config.toml
vocab_size = 8192
rope_fraction = 0.25
qk_norm = false
attn_scale = 0.177
bias = "all"
init_std_down = 0.0266
lr_mult_o = 0.996
beta2 = 0.99
lr_head = 0.00954
decay_shape = "linear"
seq_len = 256
steps = 5178
Each number is 128 + 32 x the weight over its row's rms, rounded and kept within 0 to 255. Layers, rows and columns count from 0. The size above them is the row's rms in percent of the matrix's.

# layer 10 attention value, 128x128, rms 0.136, rows 36-63, columns 0-63
size [ 92  92  88  91  79  81  82  93  87  93  84  80  90  84  89 102  87  91  82  91  85  90  81  81  98  88  91  85]
[[170 140 127 105  96 183  57 142 126 103 139  68 171 108 121 111 131 120  92  58 113 174 181  98 125 166 117  99 119 141 112 115 150  93 182 137 172 151  76 176 151  98 110  97  70 162 119 152 118 205  81 112 135 149 136 192  76  98 122 107  34 103 140 103]
 [152  99  97 101  55 107 152  89  82 159 132 158 137  77  94 132 151 163 103 137 148 160  99 100 180  86 116 194  88  95 138  90  81 154 140 129 105 151 158 155  81  98 148 107 165  87 136 130 126 122 151 167  85 160 158 184  77 105 129 110  64 168  91 162]
 [160  42 126  72 146 152 125 158 103 123 151  85 176  97 135 156 131 175 114 128 111 132 120 138 128 146 149 149 133  73  93 132 128 141 155  79 138 128 121 151 159 127 156 117 145 141 131 119 108  44  59 140 119 166 138 167  98 125 137 126 145 124 135  62]
 [155 179 128 128  40 118  79 147 103 134 131  77 151  84 133  83 129 148  95  95 125 134 158 161 106 131 149 114 121 167 195  73 144 105 154 164 143 167 134 136 105  93 153  33 137 121 140  95 124 137 116 126 136 136 116 124  99 130 176 103 132 193 111  87]
 [142 150  87 194 125 109 144 121 126 115 133 118 151  96 151 142 179 178  73 101 173  72  88 131 125 158 104 124  87 135 209 101 112 127 108 130 161 123 117 138 131 123 105 136 159  67  94 136 122 129  84  29 150 112 127  84 117 158 155  88 138 101 189 115]
 [141 114 136 122 143 118 166  99 123 152 108 109 176 113 130 137 163 159 181 158 137 105  80 137 172  86 120  71  90 112  92 111 157 153 152 146  44 170 147 111 123 156 143 182  83 128 126 130 117 115 173 106 100 118 155 117 155  62 147 168  92 108 191 204]
 [100 144 156 111  77  68 163  68 113 152 106 109 153 113  58 102 137 147 111 157 183  61  54 189 147 118 144 152 123 155 159 118 147 183 176 140 105 168 119  93 108 116 129 125 132 144 105 163 134 103 104 132  63  90 147 146 135 149 114 123 101 132 149 190]
 [171 163  94 126 128 178  98  53 110 177 150 104 182 102 159 102 132 121 129 158 106 113 114 109 122 126 196 152  45 154 127 138  30 136 159 156 115 121 116 112  74  83  88 192 141  88 140 125 167 163  91 133 202 174 104  71 178 109 143 140 106 149 125 116]
 [ 64 120  82  86 155  92 136  99 137  98 139 110 182 153 183 130  86 135 102 150 154 155  87 181 112 150  63 132 102  78 172 138 161 148 160 112 133 141 190 180 116 163 119  92 112 107 155  96 144  43 109  98 129  87 105 209 123 149 160 108 114 176 126 101]
 [123 173 161 150 141 148 150 153  82 133  57 102  63  96 142 117 117 144 120 186 111 142 123 172 176 117  96 108 104 110 145 112  81  85 181  75 145 129  77  60 111 110 200 187 107 167 129 109 116 177 108 142 139 119 117 139 167  89  89 106 119 131 127 104]
 [157 124 122 140 101 135 131  96 156 162 119  95  93 103  56  89 163 171 119 150 105  73 202  85 103 138 102 123  84 108 121  84 123 139 132 120 108 151 155 146 146  95 120 154 132 113  92 113  55 120 149 112 146 163 138 126 102 164 126 144  91 149 139 145]
 [117 159 108  58  99  73 108 154  74 147 114 193 162 120 124 125 166 127  81 125 180 131 120 154 137 123 121  84 157  85 160  53 126 128 161 116 147 123 114 113 149 100 122 110 145 119 101 137 115 100 110 173 184 139 102 171 127  49 161 100  89 105  47  88]
 [122 144 170 159 138 140 165 108 110 128 102  82 115  95 153 185 188 100 123 174 132  97 179 105 198  94 125 113 130  94  58 154  56 105 158  97 103 128 160 128 125 107 149 154  96 127  67 145 117  80  75 188 105 147 154 124 137 123 160 147 123 145 100 147]
 [146 165  98 162 142 130  86 120 146 100  74 133  97 125 116 109  85 121 116  90 185  85  92 154  96 129 117 133 107 106  96 114 152  96  87 151 181 120 151 159 155 116  83 139  97 108 171 121 156 153 134 103 114 143  77 202 134  95 113 111 113 107 158 103]
 [118  99 170 120 166  94 178  95 119 160 125 138 131 123 131 125 167 105 132 136 115  85  97  93 138  82 204 160  90  95 121 119 129 127 119  63  46  79 134 141 119 154 153 137 159 135 104  98 120 106  93 133 139  80 143  77 122 108 183 109 191 191 160 147]
 [ 82 120 121 130 189 137 169 140 117  75 103 103 110 170 160 126  69 132 135 138 116  91 129 117 162 135 101 158 194 148 183 124 147 130  84 153 174 160 153 139 100 141 111 115  74 125 153  95 167 139 113 111 109 124  79 128 188 191  83 154 195 135 164 134]
 [167 117 136 166 109 200 156 170 118 124 102 135 159 138 135 141 118 161 184 122 117 149 111 147 104 164  71 139  72 130 125  91 116  58  75 119 161 122  97 159 144 119 179 104  73 131 158 165 129 119 175  91 117 146 141 146 137  70 140  65  34 109 156 116]
 [134  95 133  89 155  90 123  89 126 208 106 159 125 154  90 113 127 134 173 130 142 105 102 113 139  98 109 134  90  98 105  33 100  66  58 149  84 149  96  90 109 132  93  83 144 114 150  69  84  95 109  86 148 130 176 107 116  87 167  97 133 143  82 173]
 [175 122 113 138 110 154  90 109 126 119  88 118  95 121  82 116  83 143 114 122 140 129  83 179 122 104 118  85 145  75 156 158 117 134  89 190 166 111 149 123 127 118 104 110  99 107 145  81 120 134  77 141  97 147 139 205 137 158 131 113  90  90 134 115]
 [130 181 162 109 143 115 155 116 133 128 140 133  95 140 139 198 119 111 110 165  67  87 162  65 144 136 100 104 144 139 159 161 124 129 114  97 161 148 113 100  84 107 127 113 114 136  75 167  89 117  91 131 145 126 162  99 163 104  71  96 150 185 142 125]
 [180 142 147  65 125 142 125 123 135 156 113 102 114 191 133 148  70  65  73 145  88 178 118 148 172  92 105  85 124 120 119 120 113 124  78 147 152 144 128 106 110 151 197 139  93 169 130 127 105 128  82 182 205 146 127 112 145 188 102 134  81 101 144 154]
 [165 120 117  53 182 165  92 131 114  68 127 106 117 180 201 153  67 166 134 123 121 174 149 162 132 142 153 114 168 127 120 120 103  87 200  77 122  75  77 141 130  97  90 139  99 141 133 119 111 117 121 158  75 191 101 219  79 124 112 153 111 111 123  98]
 [118 150 174  59 135 163  81 168 105  92 153 102 121  59 159 108 129 147 186  79  97 111 138 135  98 137 162  88 105 117 173 158 120  72 125 126 107 119 115 104 104 111 144 111 191 139  92 179 114 189 147 106 113  94 137  88 158 185 106 101 132 105 139 162]
 [102 113 151  55 109 119 152 112 158 123 121 167 123 130 126 112 140 137 134 121 128  74  93  76  64 150  64 134  73  67 130 130  51 134 205 139 130 114  66 121  51 163 202 115 127 111  93 107 134 138 102 223 135 100 170 158 150  96 175 105 145 126 144 105]
 [148 127 113 132 107 160  86 155 176 111 168 128 173 102  70  52 143 149 120  43 116 120 152 119  85 161  90 172  99 142 153 130  96 121  81 136 164 157 177 161 121  86 103 103 187  86 151 117 113 165 121 130 148 124 131 128  76 143 142 164 123 150 114 135]
 [125 111 135 115  91  60 167 134 137 132 172 127 153 123 154 118 109 118  93  98 108 170  45 110 153 108 166 151 100 132  85 155 130 163 168 127  93 115  84 112  94 181 148  92 178 161 121 135 135  97 149 177 129 115 141  89 159 127 152 101 180 119 144 127]
 [132 117 171 102 133 175 153 144 127 157  59 118 129 122 114 108  63 129 179 142  90 139 149 111 163 103 116 156 108  84  85 149 160 114 115 147 131 106 109 157 159 163 166 173  58 118 133 104 133 164 118 124 102 115 111  82 144  80  79 104 122  50 132 158]
 [150 125 106 150  72 133 117 191 157 159 140 109 103  99 138  70 154 135 128  57 133 116  44 155  80 190  92 126 108 174 153 148 134 178 125 131 147 136 152 177 155  89 129 150 168 168 200 179 148 182 170 150 136 152 119  99 143 168 100 102  99  98 129 169]]
# layer 10 attention output (transposed), 128x128, rms 0.125, rows 36-63, columns 0-63
size [102  93  85  91  79  81  81  99  90  91  86  79  84  81  96  98  79  90  88  91  81  93  79  78 102  93  86  78]
[[174 112 171 157 117 163  70 184 116  92 163  64 107 125 141 132 115  98 105  89 138 109 163 133 120  93 168  95 110 132 180 148 119 110 128 124 121 155 179 118 100  94  72  98 107 160  68 111 138 184 119 101 171 136 153 124 141 154 146  94 134 138 139 141]
 [117 113 101 198 118  49 128 144  98 152 122 100 135 117 102 121 123 139 143 102 108 131 123 164 162 114 109 167  57 144 138 101 122 116 183  98  86 187 149 113 149 194 148  94 134  90 154 170 162  93  96 145 106 141 175 160 144 196 177  95 116 129  92 131]
 [110 159 105  68 114 165 127 125 136 167 115 176 118 141  62 152 100 125 124 151 169 130 169 154 115 193 150 158  84  93  93 170  77 125 119 152  97 106  98  95 174 103 114 111  95 174  55 144 159 143 138 144 109 119 190 161  95 121 114 144 114  66 119  89]
 [192 158 128 146 143 150  50 150 141 108  91 123 125 111 148 109 121 174  71 109 119 120 106 146 156 111  73  62  99 149 155  56 112  86  70 116 160 158 117  96 130 116 142 104 132 142 168 155 113 161 127 140 169 110 137 145 148 136 156 135 169 206 137  97]
 [152  85 129 156 103 120 179 103 158 149 163 133 129 120  32 118 130 141 126 129 108 149  87 148 118 142 131  94 103 107 187 148 189 118 129 135 120 108 180  78  87 149 136 132 112  83 114 157 126 107 170  87 131  96 196  97 162 184 114 147 105  99 152 102]
 [127  99 173 122 163 135 180 120 162 122 124 152  94 138 123 139 127 129 157 115  95 109 126 151 144 102 109 127 111 100  63 176 103 141  90 163 111 162  84 177 173 173 165 146 111 135 179 137 147 133 110 123   0 120 110 114 145  50 128 113 187 144 187 155]
 [148  87 148 179 178 102 189 126 166 133 140  74 124 125 132 113 148 127 113 141 157 147 158 142 135  67 153 120  81  99  71 141 221 160 127 105 125 187  60 135  75 136 115 144 155  97 130 179 154  95 141 106 160 117 129 137 116 101 115 111 120 104 123 115]
 [148 127 115 111 174 109  94 116 138  81 182 124 138 116  78 127  74  91 112 148  75 118 142 152 119 181 132 132  98 133  84 114 170 151 132 123 106 113 122 119  77  75 159 170 163 141 160 128 181 102 153 187 107 211 162  90 164 118 121  83  98 171 122 147]
 [108  66 122  99  91 160  80 101 145 122 125 199 122 179 119 140 162 183 126  81 142 147 101 179 123 117  70 159  86 151 108 130 167 182  96 117 123 159 133 121  76 183 168 120 106 109 180  77 170  90 111 151 165 135 125 152 121 121 121 145 147 100 157  79]
 [145 115 172 148 118 110 128 104 113 134  89 128  64  66 144  90 150 159 192 147 132 145 161 102 145  71 136  56 115  85 108 125 100  89 157  95 141  81  93 111 111  97 119 170 134 146 167 154  39 127 194 167 136 149 175 107 119 119 140 113 139 118 128 155]
 [120  92 149 154 110 116 140 128 148 105 141  85 152 146  98 152  50 158 134 115 139 107 138 104 118  92 105 130 131 156 125 126 114 171  95 124 185 119 125 150 163 141 171 176  88 123 148 172  97 136 185 119 128 143 100 133 127 187  85 130  94 119 106 157]
 [134 134  84 167 176 158 132 166 124 152 153 127  94 127 126 110  93 136  97 105 157 204 124 194 193 110 159  97 111 169  85 152 107  63 112  84 135  94 115 107 159 172 181  63 129  71 104 118 152 102 100 150 112 116 164 184 133 148 137 109 173 103 100 136]
 [151  79 155 169 107  84 186  97  81  82 109 128 131 141  72 147 130 103 146  99 121 138 108 142 110  88 121 153 196  65  54 128  98 222 195 130 124 133 125 115  91 107 111 135 121 150 169 164 117 134  80 159 112 196 119 135  99 137  90 132 141 119  91 217]
 [ 61 106 106 125 107 119 182 115 139 112 105 189 134 132 108 139 135 105 110  97 181 115 160 164 129  61 131 151 152 146 156  48 149  90 121 122  98 175 148 105 154 123 105 168  75 179 117 119 129 115 180 147 176  86 119  95 188 117  91  92 146 154 160 108]
 [104 102 164 142 100 123 171 104 100  68 119 150 170 110 139  99 128 112 156 150 110 152 143  88  80 122  97 141 110 129 182 204 145 124 124 151  98 150 143 123  97 172 145 123 158  68 133 121 134 137  67 177 102 119 120 113 176 122  95 132 157  90 115 148]
 [114 103 103  66 189 140 154  70 105 120 105 140 110 154  97 118 224 116  76 185 128 194  90  99  89 140 111 178 178 123 178 134 136 145  94 140 127 143 147 204 119 167 132 148 132 178 123 123  92 125 152 165 135  86 135  84 170 162 157 162 126 108 100 118]
 [164  92 106 150  88  85 114 183 175 151 107 192 130 148 169 127 159 107 128  94 171 100 134 149 136 136  85 128  78  75 160  69 100 148 122 114 166 126 135 152 154 171  97 146  73  94 105 121 166  74 167 107  98 130 130 119 142 139 162 158 128 172 157 146]
 [ 89 134 130 101 175 152 126 124 110 170  91 172 154 154 147 149 156 175 128 143  97 176  69 136 133 130 108  93 147 128 104 128 155 149  66 111 135 171 134 110 113 143 132 131 111 110 145 127 134 107 186 112  77 127 176 157 131  76 161 117 172 129 110 183]
 [119 139 106 149 118 150 106 127 133 123  55 159 154  90  57 129 168 112  81 134 105 121 168 182 146 109 108  76 115 109 118 125 117 105 208 161 120 187 153 135 151 124 129 148 132 157 130  96  94  77 114  98 160 149 137 210 162 147 157 181  79 119  94 131]
 [131 140 167 126 128 144  97  69 130 128 102 125 137 143 118 180 132  89 136 160  65 158 126 126  80 138  89  69 188 118 102 165 125 112 121 176 104 128 110 117  86 113  88 116  70  87 120 143 106 168 145 102 152 131 151 102  71 165 122 157  88  99 155 106]
 [156  70 156 102 118 143 120 107 151 157 175 107 148 157 107 188  97  88 137 155 161 143 101 143 156 184  94 106  57 171 121 100 118  81 117 177 108 138 131 106  84 103 136 129 126 162 131 113 110 140 105  98 123 179 167 210 152 138  76 165 134 124 100 182]
 [124  88  90  64  97 141 144 190  79  96 123 157 163 150 167 112  57 130 163 147 159 114 127 143 136 160 177  32 144 149 115 137 117  84 123 106  79 169 113 137 142  89  93 184 131 153  99 107 129 173  79 150 153 150  70 141 114 133 179 148 149  83 104  83]
 [ 88 122 185  99  82 162  96  75 137 131 112  72 165 133 151 132 158 141 183 126 111  48  91 109 152  96 170 140 147 122 105 107 188  85  92 128 145 136  96 142  94 109 135 145 168 132  60 118  89 139 141 141 121 193 118 141 107 132 117 138 144 209  91 144]
 [138  88  85 128 121 169 116 104 113  48 143 134 134  90  88  86 133 148 234 168 117 127 145 142  92 101 168 118 137 119  85 110 146 108 161 107 121 107 159 132  67 208 122 149 127 146 175 139 134 129  67 147  90  98 149 138 126 111  88 123 117  62 168 178]
 [111 122 108 127 110 143  70 124 177 127 169 133 137 110 115 125 118 127  75  84 150  57 136 113  85 105 167 138 109  70 176 118 158 146 151 146 172 158 161  68 141 136 113  66 134  73 153  97 127 143 130 103 147 121 164 140  99 159 146 181 125 130 154 171]
 [151 130 111 123 164 128 127 154 177 107 140 163 143  95 158 120 132 110 119 111 152 154 113 113  95  96 187 125 102 102 131 167  99 157  81 164 140 132  89 146  95 194 128 117 140 104 105 130 136 138  96 146 107 103 128 117 158  91 136 139 130  85 178 107]
 [120 116 118 149 123  74 160 133  47 151 107 170 145  98 136  91 123  93  84 143  75 148 170 178 150 107  90 159  98 133 117 121 130 166 148 217 141 134  77 121 150 143  89 147 143 145  97 102  88 114  76 169  79 161 126 136 121  81 130 149  79 147 168 148]
 [138 139 178 116  87  98  70  71 164  92 129  97 137 137 199 160 134  96 106 130 140 116 134 114 130  82 199 131  76  65 119 136 162 143 166 151 134 118 170 161 154 213 125  97 138 165 136 181 115 145 163 115 134 115 119 121 129 154  94 162  92 198 101  65]]
# layer 10 attention query, 128x128, rms 0.111, rows 64-88, columns 0-63
size [ 65  60  82  91  72 141  86  85  89  77  90  80  81  82  86  81  78  83  91  84  83  78  90  88  91]
[[113 183 159 141 125  85 149 138 168 149 183 129 167 213 157 117 154 171  92 154  94 101 163 158 110 162 142 155 116 140 107 150 142  94 123 169 160 187  59 190 103  64 139 185  71 136 154 105 119 108 112 153 110 134 147 127 104 164 102  99 187 153 147 129]
 [112  49 146  57 110 113  98 135  91  96 104  84 135 115 117 124 104 177 121 116 165  68 134 127 160 100 198  87 131 123 126 185 131 129 112 138  72  73 105 138 111 116 107 107 144 179 130  85 147 142 118  72  73 112 135 101  86 110 132 170 132  86 165 130]
 [115 124 172 144 172  62 114  74 188 118 131 117 102  93  60  93 138 153 127  89  67  76 133 137 109 122 155  92 174  71 136 119 148 156 113  95 114  88 129  95 107 140 123  67 144 126 128 161 119 140 143  96 123 107  89  78 118 161  93 117 167 127  81 120]
 [154 154 102  97 133  46 205  82 101 122  97 141 115  99 150 111 131 105 149 166  94  41 101  95 115 178 158 141 152 115  69 139  84 133 167 108 157 108 179 169 110 141 170 115 134 184 144 130 144 168 115 112 117 134 123  52 168  90  93  65 137 134 142 143]
 [123 135 104 179  81 194 148 136 191 113 135  98 118 101 116 164 156 135  89 144 142 135 123 106 137 127 149 179  91 122 153 114 171 103  91 140 152 161 117  89  89 192 174 109 148 102 135 137 134  86 113  74  97 152 166 143 146 113 180 146 119 141 154 139]
 [116 129 122 126 146  46 140  97 187 136 132 106 142  94 143 107  96 148 111 126  65  46  94  91  78 138 160 107 153 154  87 103 108 153  96  85 121  83 148 121 116 112 147  58 113 138 145 155 139 124 141 114  99 116  94  70 143 135  61  60 152 115 132 155]
 [143 152  77 115 135 136  66 106 115 134  80 163 179 130 168 102 162 141 108 117 203 188 177 111 147 167 199 148  38  89 164 125 159  99 114 196 125 127 122 139 108 105 129 143 130 126 111  62 111 144  69 104 187 179 144 116 140  98 131 141  94 184 115 123]
 [ 74 104  90 185  79 122 124 130 109 107 159 136 122 203 126 133 175 136 108 207 137 128 162 131 137 151 100 128  89 198 161 150 140  91 125 140 177 185 171  96  57 162 159 138  66 144 151 113 150  71 103 167 144 137 151 118 154 148 149 103  94 164 191 148]
 [ 85 123 145 161 161 157 121 125  95 197 176  99 133 147 115 134 118 177 129 114 175 178 162  95 200 170 161 167 135 123  59 113 147 140 144 121  99 137  77  92 169 125 162 155 140 162 155 110  94  54  94 105 150 132  87  77 112 102 117 144 118  65 154  90]
 [ 99  76 132  97 131 190 133 144  98 149 112 124 130  60 165 139 159  92 149 142 159 150 142  22 156 137  77 188 148 120 173 107 113 111  97 169 129  61 165 165 198 168  76 105 143 111 121 111 136 119 153 113 115  98  95 169  78 172 157 124 123 177 122 166]
 [118 163 113  84 153 145 103 129 148 137 126 101 154  81  81 133 104 119 107 112 122 146 125  88 184 114 141 235  81 137 116 119 132  95 139  99 136 111  88 126 137 131 108  81 221 116 117 132 130 114 116 161 152 154  58 135 120 186  47 137  97 161 100 101]
 [150 140  62  89 135 180 204  76 145 119 128 163  90 191 149 161 146 130 168 115 143 134  86 110 147 145 118  86 135 175 123 173 110 179 145 149 108 129 173 131 131  87 121 125 160 156 167 174 143 184  66 110 141 112 142 107 161 147  76  89 154 135 121 119]
 [155 133 136  91  93 197 119 166  77 109 150  78 163 111 159 122 119  78 148 177 133 115 136 160 148 112  84 109 152 185 163 150 114 107 121 188  92 105 133 168  99  78  85 153 135 186  72  85 119 161 161 112 131 120 158 138 171 161 131 107 111 143 132 167]
 [186 123 204 175  91  71 145 108 147 115 143 168 181 138 126  86  96 130 135 103 118 120 107 113 129 181 147 169  84  98 143  78 123 132 143 143 142 133 180 137 166 164 149  91 153 108 139 165 138 130 116 158 116 139 119 137 150 132  64 138 147 111 140 213]
 [112 177  78 142 184 155 112 110 178 143 117 176 103  85  99 108 173 122 142 162 109 107  94 149 104 112  98 116 132 149 124 141 150 138  87  90 137 125 121 117 113 101 139  84 107 107 165 130 130 152 121 107 133 105 192  68 154 131 117  96 159 108 131 144]
 [122 119  94  80 148 141 148 100 143 150 106 153 109 155 125  84 143 164  88  86  95 125 121  48  84 133 136 110 131 125 153 140 172 141  94 145 160 158  79 204  93 142 143  93 173 107 143 130 133 119 122  65  65 157  98 116 147 164 119 127 179  72 105  80]
 [108 171 123 125 110 112  83 127 149 113 105 167 150  58 150  21 133 150 156 114 132  99  79 143 113 127  98  70  77 152 110 103 131 159 113 127  96  87 133 122  79 127 176 109 214 129 100 129 118 105 130  65 130 152 115 100 151 172 143 118 127 140 144 145]
 [189 126 135 134 112  77 155 131  77 176  39 106 123 142 149 144  81 129  74 149 104 164 106 129 151 148 104 137 118 147 130 131 162 126 145 113  98  66 195 165 150 100 161 112 159 109 126 165 130 146  93 121 120 157 142  72  91 145 175 133 134 124 154 178]
 [132  58  84 157 131  94 150  97 134 136 113 131 150 199 106 123 170 143 152 100 153  95  73 102 135 121 154 131 123  88 182  77 168 134 120 104 154 169 112  95 144 149  89 120 192  95 109 121 152 123  72 134  65 159 148 125 132 142  79 119 129 117  79  60]
 [138 154 168 119 143  68 166  96 133 144 127 125  96 104 130  73 141  98 139 134 153  63 146 166 173  88 132 118  80  80 104 100 151 108 116 177 155 153  99 137 171 169 155 150 100 162 174  98 134 178 175 132 122 107 143 141 129  65 101 120 104 210 140 134]
 [153 145 142 153 172 112 121 104 123  83 162 107 139 171 126 112  95 106 132 124  66 140 163 161 135 136 196  48 186 157 106 149 170 116 114 152 167 139  75 140 121  91 132 112 147 196 147  93 128 156 116 123 185 182 133 158 131 213 146 166 151  80  97 128]
 [158 121 176 165 124  90 154  93 141  82  86 110 147 132 154 110 115 139 105  97  88 142 123 107 151  96 138  88  99  90 147 147  88 144 100 137 140 119 121 118 161 113  95 115  56 128 109  99 111 104 163 138  97  94 239 128  67 159 113  79 142 218 147 128]
 [ 93 111 127 102 121 103 168 175  80  99  57 115 138 174  92 134 118 105  86 156 130 140 106 122 167 183 169 156 142 119 148  62 144  97 130 137 147 118  99 122 125  71  83 149 128 154 138 151 141 139 120 120 162  83 130 131  78  89 162 148 112 115  81 127]
 [148 148 109  70 116  57 146  97 114  62 195 108 131 182 182 136 126  89 196 125 103 162 133 101 128 129 146 113 158 163  99 148  62 115 162 118  88 171  58 132 123 134 150 116 140 181 181 142 128 142  88 173 176 122  97 130 123 139 126 134 158 105 148 160]
 [ 87 147 145 183 156 104 123 161 198 147 238 133 159 104 137 118 112 158  93 119 120 189 170  79  96 112 171 140 180 132 142 150 156 145 153 135 138 167 198 167 152 139 163 139 116 142 157 171 163  84 140 202 108 139  97  76 158 102 118 115 125 148 188 128]]
# layer 10 attention key, 128x128, rms 0.117, rows 64-87, columns 0-63
size [ 64  79 111  81 141  74  87  82  91  83  78  78  71  73  83  77  77  88  86  84  78  80  87  78]
[[143 119 125 116 127 116 102  83 134 133  87 113 154  64 138 128  49 107 150 104 176 157  85 112 148 163 138 117 150  93 193 151 146 123  82  72  99 130 167 193 107 166 153  99 132 120 142  58 127 140 126 140 153 168 200 172 142 143 125  39 133  87 152 121]
 [105 136 157  91 114 136 143  45 165 158 169 150 145 170  87 128 100 159  51 130 157 135 127 142 120 125 139 180 166 134 128  87 100 123 134 213 166 117 191 100 150 112 116 154 122 128 130  84 148 113 141 159 103  95 117 138 115  92 118 112 158 104 117 186]
 [145  80  86  96 155 127  89 182  84 151 145 117 118 135 155 178 174 163 163 156 175 117 156  99 121 113 135  92 116 124 100 138  62  90 254 119 171 116 105 103 139 115  84 187  71 173 154 114 147 158 111 140 134 127 117 104 131 168 125 164 123 156  83 114]
 [152 140 100 132  88 123 118 212  61  64  64  64 100 131 159 106  79  63 150 128 199 118 130  94 140 134 111 125 145  89 109 134  93 149 131 110 119 107 124 163 132 144 159 160 132 190 131  77 116  84 131 106 119 123 210  93 124 118  91 117 141 115 130 113]
 [138  92 119  94 131  91 126 145  99 125  99  49 124 117 129  91 105 125 115 148 110 122 148 120 126 137 139  96 151 138 104 128  50  83 114 127  63  72 120 128 122 176 108  99 119 186 165 106 118 169 112 117  98 144 144 137 115  89  85 103  70 102 103  77]
 [131 130 154  91 118 181  89 162  75 117 111  51 121 136 114 139  89 120  97 147 123  88 181  78 139 136 141 115 174 113 124 141  91 118 162 146 117  62  78 144 109 145 105 109 136 196 152 111 136 166 101 149 152 153 112 133 124 128 114 151 139  82  60 116]
 [114  96 165 136 114 135 132 106  67 146  71 134 144 121 139 108 130 143  72  73 120  93  97 162 110 117  54 144 113  36 143 115 146  57  78  78 157 152 139 146 139  75 160 130 149  85 105  86 109 149 117 130 111  99 112  89 120 121 111 131 140 123 111  89]
 [108 122 166  95 136  95 112 130 117 110 104 138 153  74 163 150 216 111 214 139 153 101  37 103 116 105 128 133 148 119  80 119 112 118 127  63 120 145 127  64 176 148 128 118 201 114 121  54 143 141 141  82 108 141 135 135 104 122  88 227 159 105 102 109]
 [105 135 157 132 157 161 133  98 119 113  91 135 161 159 124 171 104 166 187 151 187  90 162 101 142 219 158 179 131 115 120 157 111 192 185  70 160 138  98 142  94 135 129 129 160 179 100 125 134 153 118 147 170 112 133 173 122 185 154 129 118 122 103 132]
 [155 165 148 202 169 174 126 127 115 141 127 201 111 153 101 109  95 164 116 189 151 144 161 161 145 128 125 152 173 152 122 157 127 146 200 109 186  88 133 145  84 114 136 113 152 115 143 116 166 136  78 137 118 146 149 158 134 129 121  83 132 128  58 142]
 [ 95  89 127 120  95 197 126 122 109 100 144 125 188 160 130 130  95 148  69 157 141  90 148  69 122 133 112  94 130 184 169 162 103 148 132 153  79 119 154 128  87 175 102 202 166 142  82 118 147 147  93 161 163 124 145 159 133 193 123 160 127 119  94 149]
 [121 122 144 149 153  96 115 164 138 167 130 180  89  78 126 144 102 162 159 164 206 123 166 139 129 184  95 216  90  80 128 183 185 175 141 133  98 139  69 120 116 130 122 110 142 146  56  94  91 120 158 154 109 137 137  92 163 140 152 148 123  98 153  82]
 [131  51 189 120 152 118 125 188 140 148 157 202 142  97 115  99  89 158 155 137 110 165  98 128  94 141 155  92 117 161  82 146 111 138 129 155 129 136 127  98 152 100  98 146 108 150  91 103 159 180  92 145 176 145 122 124 161 106 140 163  82 126  87 120]
 [119 140  91 137 175 173 107 108 103 148 146  93 150 151 144 134 177  60  70  58  90 181 132 128  94  91  87 112 100 112 129 139 160  98 104 122  84 117 127 115 166 144 167 143 142  92 131 139  80 149 110 129 141 187 153  58 114  89 129 111 119 146 167 138]
 [168 162 150 107 142 130 161 131 132  87 128 120 112 125 118 125 108 110 129 139 125 177 137 179 141 150 122 127 107  92  81  90 159 131  79 195 166 113 125 170 121 206  63 148 140 105 105  82 162 141 171 121 101  45  94 144 118 107  97  68 146 146 147 129]
 [144 154 108  96 111 132 143  95 126 157 101  88  61 140 172 127  93 118 109  92 157 140  89  99  83 112  98 177  94  92 156  74 118 149 127 157  81 109  91 163 109 148 176  75  84 130 135 122 150  73 176 152  44  80  92 138 122 124 164 149  79 174  69 106]
 [ 99 149 122 165 103 122 122 118  81 121 140 135 104  85 106 160  92 137 111 155 115  77 108 101  96 106 119 161 114  58 132  93  85  95 123  91 111 178  65 155 179 114 110 141 112 116 113 174 139 128  98 103 120  99 140 170 148  48 137 171 131 169  27 115]
 [138 133  97 190 127  90 107 202  98 124 166 135 124 172 167 123 112 131  81 118 150 141  94  71 149  99 148 173  44 131 162 106 167  93 116 149 100 156 126 114 151 158 105 180  87 160 183 162  69 120 116 118 153 125 173 145 136 131 139 150 100 111 155 112]
 [ 92 163 139 139  79 141  33 109  93 166 116 162  38 114 117 125 200  56 124 113 123 123 150 139 146 141 117 188  74 118 162 124 131 146 160 189 118 168  90 108 100 126 145 114 142 101 176  80 114  75 122  89  84 109 117  85  95 127 143 154 123  88 101 183]
 [ 74 156  76 184 144  80 124 124  86 113 156 170 161 132 135  73 125 124 133  85  94 145 137 150 129 134 108  94  41 143 133  95 112 105 119 203 157  82 202 138 129 200 159 144 169 116 140 139 125  70 185 130 144 148 139  73 143 132 114 163 129 141  76 102]
 [168  60 140  93 142 116 125 146  94 183 137 137  49 167 111 107  92  87 140 113 143 105 112 157 123  89 108  86 148 100 114 153 206 157  81 188 165  97  97 137  82 125  92  86 143 116 125 157  86 131 121 105 116 150 104 145 122 139 149 130 109 155  98 153]
 [104 112 117 160 150 167 173 129  57 150 139 109 141 124  99  94  78 139 119 128 193 140 180 157 127 103 137 121 118  92 102 149 137  93  64 140 152  94 160 148  96 105 172 116 151 103  68  74 127 133 117 144  90 149  74  70 182  93 118 114 133  96 152 153]
 [124 138 108 154 135  31 118 130 152 184 169 145 136 128 151 103 170 134 108  88  42 160 141 182  95 110 128 125  88 154 176 112 136 108 172 110 113 180 181 141 141 117 128 111 181  74 150 112  74 104 107 136 156 120  89 143  99 160 137 116 106 187 141 157]
 [121 141 148 137 152  49 110 139 112 143 112 183 103  93 135 120 201 127  96  84 103 104  91 123  49 147 107 102 134 133 198 126 119 163 151  77 153 159 119 125 126 157  84 140 127 135 148 172 131 170 174 154 155 160 113 122 109 112 130 162 115 158  68 133]]